Part of a small language model's weights.
Size: 12 layers, 26.5M parameters.
Each number is 128 + 32 x the weight over the matrix's rms, rounded and kept within 0 to 255. Layers, rows and columns count from 0. Numbers have three digits each.

# down: layer 4 MLP down (transposed), 1536x384, rms 0.142, rows 66-112, columns 320-383
# up: layer 4 MLP up, 1536x384, rms 0.147, rows 67-112, columns 320-383
down66:175129165119178096136102182200146099149157096081070147125073160159145142098148123096159095138133111122118150129122110104115100144126143189080098198100148118094151126138156089148180088162121131
up67:150097147148088119092079103161099108151099090154173154129124126148152120134120142160117128112093213203150148097101133160143097165083154177092118133127153137116159140156167160132109149068093119
down67:125105142178105102105102137102084081145158131089100144124096098153100170193086122135079133159182147145054090148128095154103061087115124128090119124168101095157167130079165141104075138118108142
up68:160087148099145181155130120109171168169133174077193110112181141149151104124075132183098125106138204149109126100130128089154081130149101125083140145138151159087109109109124115106108149118149087
down68:142133163163170119142099154122116134145140118115134156138141141133113177123155098113125133122094108189087172152182095136136154087125127080117157103070155052123049198154174127148125147148145094
up69:074138134124134120141196125141134141165183075140121153178137057200079133114137121144098104135135125156109105154164119167098112137109099147157160101130122120126099123151122128120112158106111148
down69:126123128109059108149081142125090137139101065074191190119167152153147121086105146130190150089118062163101125177134115069137189162107136147119156105187090148112115127109164203134080143117111140
up70:126089121126139155111087142076139129148160156111157163114126137150094051102110072110145142139115131114112119074140166156136111130122154106095180138175053124145172172087071151160091078118118120
down70:131100099157102164148148126133119185184133112092110146139137065140125137144106155174178172121107142122158115118116141143132134089128130134136100134096104114098094170122131112138123117090146140
up71:084107092092131115114178131084096119154166130152079099182146103069097097124126149071137099164084135134113094157115115079161118220119135167114145129094125150132119144129134143155128121145135104
down71:124047127112147128103055097107129135179127115119132116149144130187144099153125138124118094163137104147140071206172116120173177125117135109105107147136104159206074139129136165113146135149096097
up72:113147101079176131131109165165101114219090160123148106195145144105138155128143161128132178095097179096138108123126107101105120169125076176092127124083089106040093160126078123152106118133122105
down72:139166164135177136170110095187105135178079094144149154128103137014139120107160120180135059082142167184138133162094185107138072159121113131123114145126091136107136145162165092171133128153137058
up73:095105116090108137135173149150180138095122149203146099118160134172098125055133156133157206103140087097102085151103117203128130156138133119104177124166146145076049084144122136130144087134133132
down73:102136047124138132104103065176131179160140124125099143177130122130084180143154150143108156121155114171137128111099130127120135127098140112131108136146148174150152121122157139155116039184092124
up74:140145126159104095087117169188191142186149132102089149130091117077159089122172154141153129098133132102166094125130109108123093148146131103123169128129098092146154106121100136160141127168147169
down74:172168139162114118087097148118130120142146129066131106133144108158128067186161147158104125176096140141122088193137183117111173107136132151122175093056124144093111089058066184149117138104094148
up75:120201145124086122123086114126085183110124140168137062195133131164075112173145126110131126158128130143182101149075129145157176112141099139166043119104128073115093101116212118166168142127121120
down75:075105084136130142139168178146093133197158078132081067218122141179143177070187100110211081108108112113120203126162100106211142130133113138105092084099142129119136168126148137129113072129118068
up76:105162117105174086087140170168117144133083133173171163120123091125103137149175135128142151079115146159155066129146101135128096138142134097146155101131134134084116138094127135121132150134113122
down76:096056140223162153105131144096105102119161119160119198147166186144160165090180070130136137086125118104124106135178147165134181128149148149084131126089144154117106151073145120152119061157077127
up77:142120108147142139127129149122114128135080176074177182162134142079092138128118149114103127190165155130129121115153093101124110140122129134116140091166156122133165138125188102137119155115155107
down77:121155197089129111071137152161120135144158123129114174127103118205174156119163143110095140098184106137094094129156144140108162182094058116143169093175112096107131133149185097152090097188166144
up78:106104143080180147158118175068114150091147136105156138088119159100147112096108139141095112202101162087080136114183089132083094087161103169144142084168150113143171093068137156130162094086098116
down78:153097102159126091075160123113145122075113123156132172127073142145059126128162155120115127140136097121145134120120166137162118118092134139109160167092171136154146123131113066094119200175124113
up79:106150146114094089117087152157209100106066102101163143144161140167152119124133101165168077173105122129124189117122095131136155096191118045124122163103151058097119156151118099160157149114095099
down79:111186116093105220186101151145106092139138071144122072118143125148140176103121101088134119097117214134080065150155161124174107113087120148156098131124109091143109124085136138104145125123162119
up80:109103085088119132089135129162188142090151145150128160094145137125046118184101153199130177108169162121094201157116139140122120141172135162132162181133154118104133161126079148156086097104144124
down80:115124165155121061123059143112101184117137124096104120183137145117180136091151097110198149095132129144147183134114151147115135106111111152151123102126132114131145184168134147153182084105149151
up81:120077162099125085122150108122123108129160124129086093161204067139148119108090110118145154082060119098137130138123092074104132129116092116096138097118158135094127176135158167188159113046145085
down81:124143140126150070132170120136132152118128130117087139140091108121158102116070180126129162160114138156165126092123084159097139128090149183122161115133106160037150144152154099161150164094117179
up82:096111119117177116096161104140071153138092110205181129133201105147139161128116160105119137063110114196120086148109174145194143112146185163098159115166082178115143123071107148123150072103093079
down82:107174113109126164103116117132086148082116172113160132170123163135055090131101110135141133159086168100135079126125111114160109126103102134144141121084097167120174124109118152128114143090148154
up83:093122133100077115111126168107173108166124092117154188145188104143116084149125091151062149120168156136133039154115094143129149173200127128182194057101217147166194147180138082081128204168155118
down83:136083132134144111112080095120194175095198119132137089107117146119173111184101103132137145168085059185113124086130128160139156132103132119111150176144095165141100108108080124073142132123164102
up84:136066153119131151109102106119174178171147116154127094115079096132115099086158083114157106172128120162106132103135113099206136115143150206151113056114108106155170128166109167154172108113079132
down84:168193114094075157120120167164148109128103136104164153110166191137103137131135161137147205151144142164101090093114119142104126106090093163139172087128116135117169096084148113134072131152137176
up85:147111087132120172144133085143078130148100168075172117097093137153137073114092092097129126053162182154101109149097150090151113085041136092153156119117185113126133122084109134171136091117138104
down85:129157158096165059133175123148180145138127107118139124131079132091143124155187141116175123115098126093132126094145150170185145131108146111154147128069106144107120134117068102121112143174124145
up86:149145076097107164076106098125177127150125169146115117156112104120190157081168070104136107126105123194101163134133115116128182133080134078158139128163064153087110133144172044137065138122199137
down86:069030143130068108149108111133121130092170122170087172181131187187184113093168135145189173171118113189132164124186146152118153107162166188088095154142119078120106118128123107132114182117124150
up87:130158139113063079187080105140159134032187113178145104128137134109107105127127105140137129120098067139159130133114130133136130092127129138141127049141149142178157109159112178166140107127179073
down87:158149160133144065129100097119135081149168115137117171075173151145115131094199130163060123102125131142116158147216107137152083152144197176121103097119153110158115121143149142191115076141142118
up88:073135089071120115106133180145107133117121123146124153191152173137043133141144214117125102090079106085116222083114108164115129142195184154158136155107177130110162173203133128129107088117172153
down88:089099122066140122134064090062114164175171151151115111082117076192183125101036090142114078155075043154163174047069121255157195162095127098093183143117174121111212150176119145121075109147107158
up89:140063163105147093160128116108056143088155196132107116143143157121164153116079131136110083125201158099137117161160101088131094126121153107168128186096176143097125109113127097153128140173069086
down89:074141107103130207114066092145115073158157139149178122105096098118137140148127118139097088164103091130115110139087174133158106163106112112161190144139119124128098184125119135099085170140075148
up90:158058169153118149145140123108113147147189135120110084082112125139103116130088104153179105142124148111149183176117104121100161141119101161171120044138185113131132117152086147131109126125186164
down90:113198108140157101104103109172160145162141075149151041111094094149068141183131113180082132158165147051137125096084122071113091114095122104177134141058102136141153089115144161120168130119115155
up91:134072132114192155099141078112138123115163159113131107133125148183043158141107130146103084119117117147107189159133134110165142169153145129119130132083122159171152167124111178104108172052103077
down91:141152114127176148124172160143154064124130120139090113118114165166085095140117125123134134095140066150145114178096134102117139120112106158123117149144104123186069154152106150159115147083071132
up92:141128096136131118141117153103099130135149170082164072109185104242186166128135130109094129200086124152144144135143104118123115134132118131110107141200097134160135151135145128135129094176131122
down92:075104156212101132062115144170135102109183117096101194131127145166218129120128125116183123142167107185126171149143137196132129160088136151105109098163139174159118171152150113144153109137070157
up93:100150109133141167109126105092116137154128109052145142098091087144124156088177164162126120191105115146105061134199140149123096154138121128078128154138156122132090116157122124166106130116114115
down93:131107167109169158115143081084112140114102091164127146187119178217070114084133129151158151128161185096162160165093106134123079083085081079146112132086116145041136184200173129143156144183115118
up94:098144100115068116098112078188104146109132126103083144128123074141196136143105121135157163187154142162146134159124143085145078170160125105108170134152142134126064104112119073186126151160159084
down94:075139125086124144077131098114153102137186106172096145088208052118116159078108116160112135165111083176141090076185125192142131158105104125132126121085084088118122135057139131133136184060120070
up95:114158085079128156079087110180102112117144146122135110117161175154152117156035120097082106121111098126112183155122123177186085129105133082142134185161147182152187136048163078154140130095128101
down95:141133117084063209120098167162145200184079170144153135000139216104165145098119132171102177146111098160164092106149154158107093148163073188090142139149129127150119081126113115129118145095111188
up96:141107135161155158131121179063147080145133152160120134139147156162125148136124119120053138152080179163136124093130133139065083188169157133211130181188135106154114114091106179109121153093138128
down96:093100133120147142094104192097140140157156095130086096170188101102163092132156082110100121129133174084110129112142139078140130146206120114167149121093133074134188131117142119164146104095155058
up97:149130120172160070148093136113145187126091210172120102115089128094149121156118098114179124169124127167182149074110096044096178087139128092113148176153131083124118128121070141152164031163080136
down97:110134114078117148153064076148174123146130081140146145093136128109101079113173039110173092098129166078113093118108125150114101142112087072151152084146089110153097115124160133140143149127101154
up98:126171063095156100122124049110123117174155202142118165117094163143136143155184149063178130123146100170110079132136114143106105115098187096150118099109136120087073179135103157090143164096090189
down98:066142152095101183137134104102128121111093105085137160135138156103101137107115187144147095090133117164123117117100113090108128128183140144142107085138096147108096112126142163103132128106085092
up99:067110130109136062162164104091097139170126191118057112142160138116111036175127149148174125155164226071079097135087111141106081178122141132097134155115140126101026108127141119113195094098101155
down99:114137088082180145074132190138141088163133103183124095080080190194126131070075132132137129084140131146128094084120152136101113095184204132126033194096131114178109180153102133079197086093118114
up100:106150175104195119109155172146161116118144156148123102137073112137092130111157098137194136108123125176097148061120155133153113126105117140172154124159114119110128159117079120157096111094123139
down100:159142182120109114098078136170161128120127118135104156155123126062179142158144069135094068173142094166079120094088106154107152179149127128094197115086147185150180206126108199103094194136190083
up101:088201116097064145094135044171083133162104177127168136157117115142130165106172129097138185108124175108160120105114107096122164106156169132163104118147133164120114106069079141138100146043137149
down101:140118142141104149099180170148167159149102145077039074113123088106168136155065143156093143138158110175172167160106158138177168142153120147093107100128094132138132178166136116127120090121096129
up102:088172112165143058164115144016021138103161131141106106126083166111079128126108037143158117187148122099138142154104075083080078037120134184115107155124125163115127053149114142118137129179179106
down102:136073109130103155128075154105117086061167097121176128137101172122131158073133149122096173118084112170109052173111103111150092073118081119155185192115082085132110120180158149152136125156147078
up103:099116154109132144086199137117147131079146142170062132161114093103089104129170129109085121132147060137204136144108114191158152151147103092150124134141196073118080172112159127121100143132186120
down103:177098119157177176151175114144184127133138186114125094126166123117132102072142105142118116182139148105057146168179103140115127139163218151106114120080163134202045146152168112080085111145108138
up104:157156199138153144121166081090126114084088115103153139112131137098114087140159038147113159162139113170084150150098096094107105078137168112050137105082120127105121182139199155169149118113118136
down104:101066161123100113090108177132113155140112129183103099080187130179132156123113155156167155154104110109131148134129151153179133025126165130120141098106100161098102093103145143124157098145139160
up105:086120100119102139184135157102108150181115123083161088102146186007112150121108188149082140151143111076124159170072122183126131183114158138089158100122160129108189099142140084128119204102167107
down105:120165197128135120142175163195089115122156122146145104108102182117158171111143145162104137092131139107153109077129127149119137247175105101111185148153059128118106089101120145139147120140170124
up106:109100189148086185146151126133151110131073170102078125188101162117183140117101144178145171135153170123099133096150175205135155099117097121100184142099082166216128097171119154119124167121142145
down106:140086114106077112111122098071108117103129156133097182253168144125181130135146119103140120122054178113153115116085132155176139133168206156155141147113137135136173102127143149124149166099188087
up107:132132143109111123156143118119124146072107084162137152117149097146114116122157161125128121175141125118176123087107142146207152098126101161152126108111202123160148147108137114102142126190128127
down107:186126164118144128115086135103119165131127096128157114093102136149107184134170126108084102063116082144134070120130158105110138148070089160128107112094117142104101147116158131124163168085128148
up108:152124120090154155126199179150109169134183093118121168116116130149105048114121148131168155110150137093085047113117180126137045130169078123150097173142139148085105093125152113120102161157151149
down108:113088137125191089165193090144128071094156127078150131053137122090173161180081179154087132099140113120112135170079089051194201156089139141150139065130110199048158141130141127145185116107114160
up109:109113157132101068098089080147167147129136114085077136085096165214099084123080164205110112114122071151159181177117097112092126109151126070192236133104186061131188094139152118086097125118175102
down109:139128101129125091106112076109185138142140148144120106115073124102117179164159130140140112127131106087110135145117145095096129154119124129157143134161077128123135139134139156146136147114103101
up110:131089143147133142126104132134171127106155101145126110130124143187144145140163097141128158150107120160140162129112167143217131130152114143116135122115130139146098174132139169148117101114117134
down110:089171122152123159148130162180122122070160105164128126120083140113103099089080093162114125138122107149134139133134132163095140106091133110110110159103167158130129091134137122145121128169099099
up111:172115098138118147150100063135167112086187180115099192094138076146194179190129123109131139178164138127125157145134150168172141080156115152100048174102115103142157142101114133099101109156129133
down111:136164083132124107061135149155115103159085091116129149120070154125128148117157174093212189163147125156104136102142168081124128133106138128141166086127068112145074138114153124119139110203121189
up112:106114103195161116117188146098127138171163115187147088156113118106115102208165134114153172136178111145137104139140099147087129124110084103115126065118061104112080146135131108087132083199077103
down112:155121118126089156102072208147128179113127065101116136112098138112079091135087128148177098148131202082150178151098155125133138064180138136126070143107145161150165129088153179127133156116127161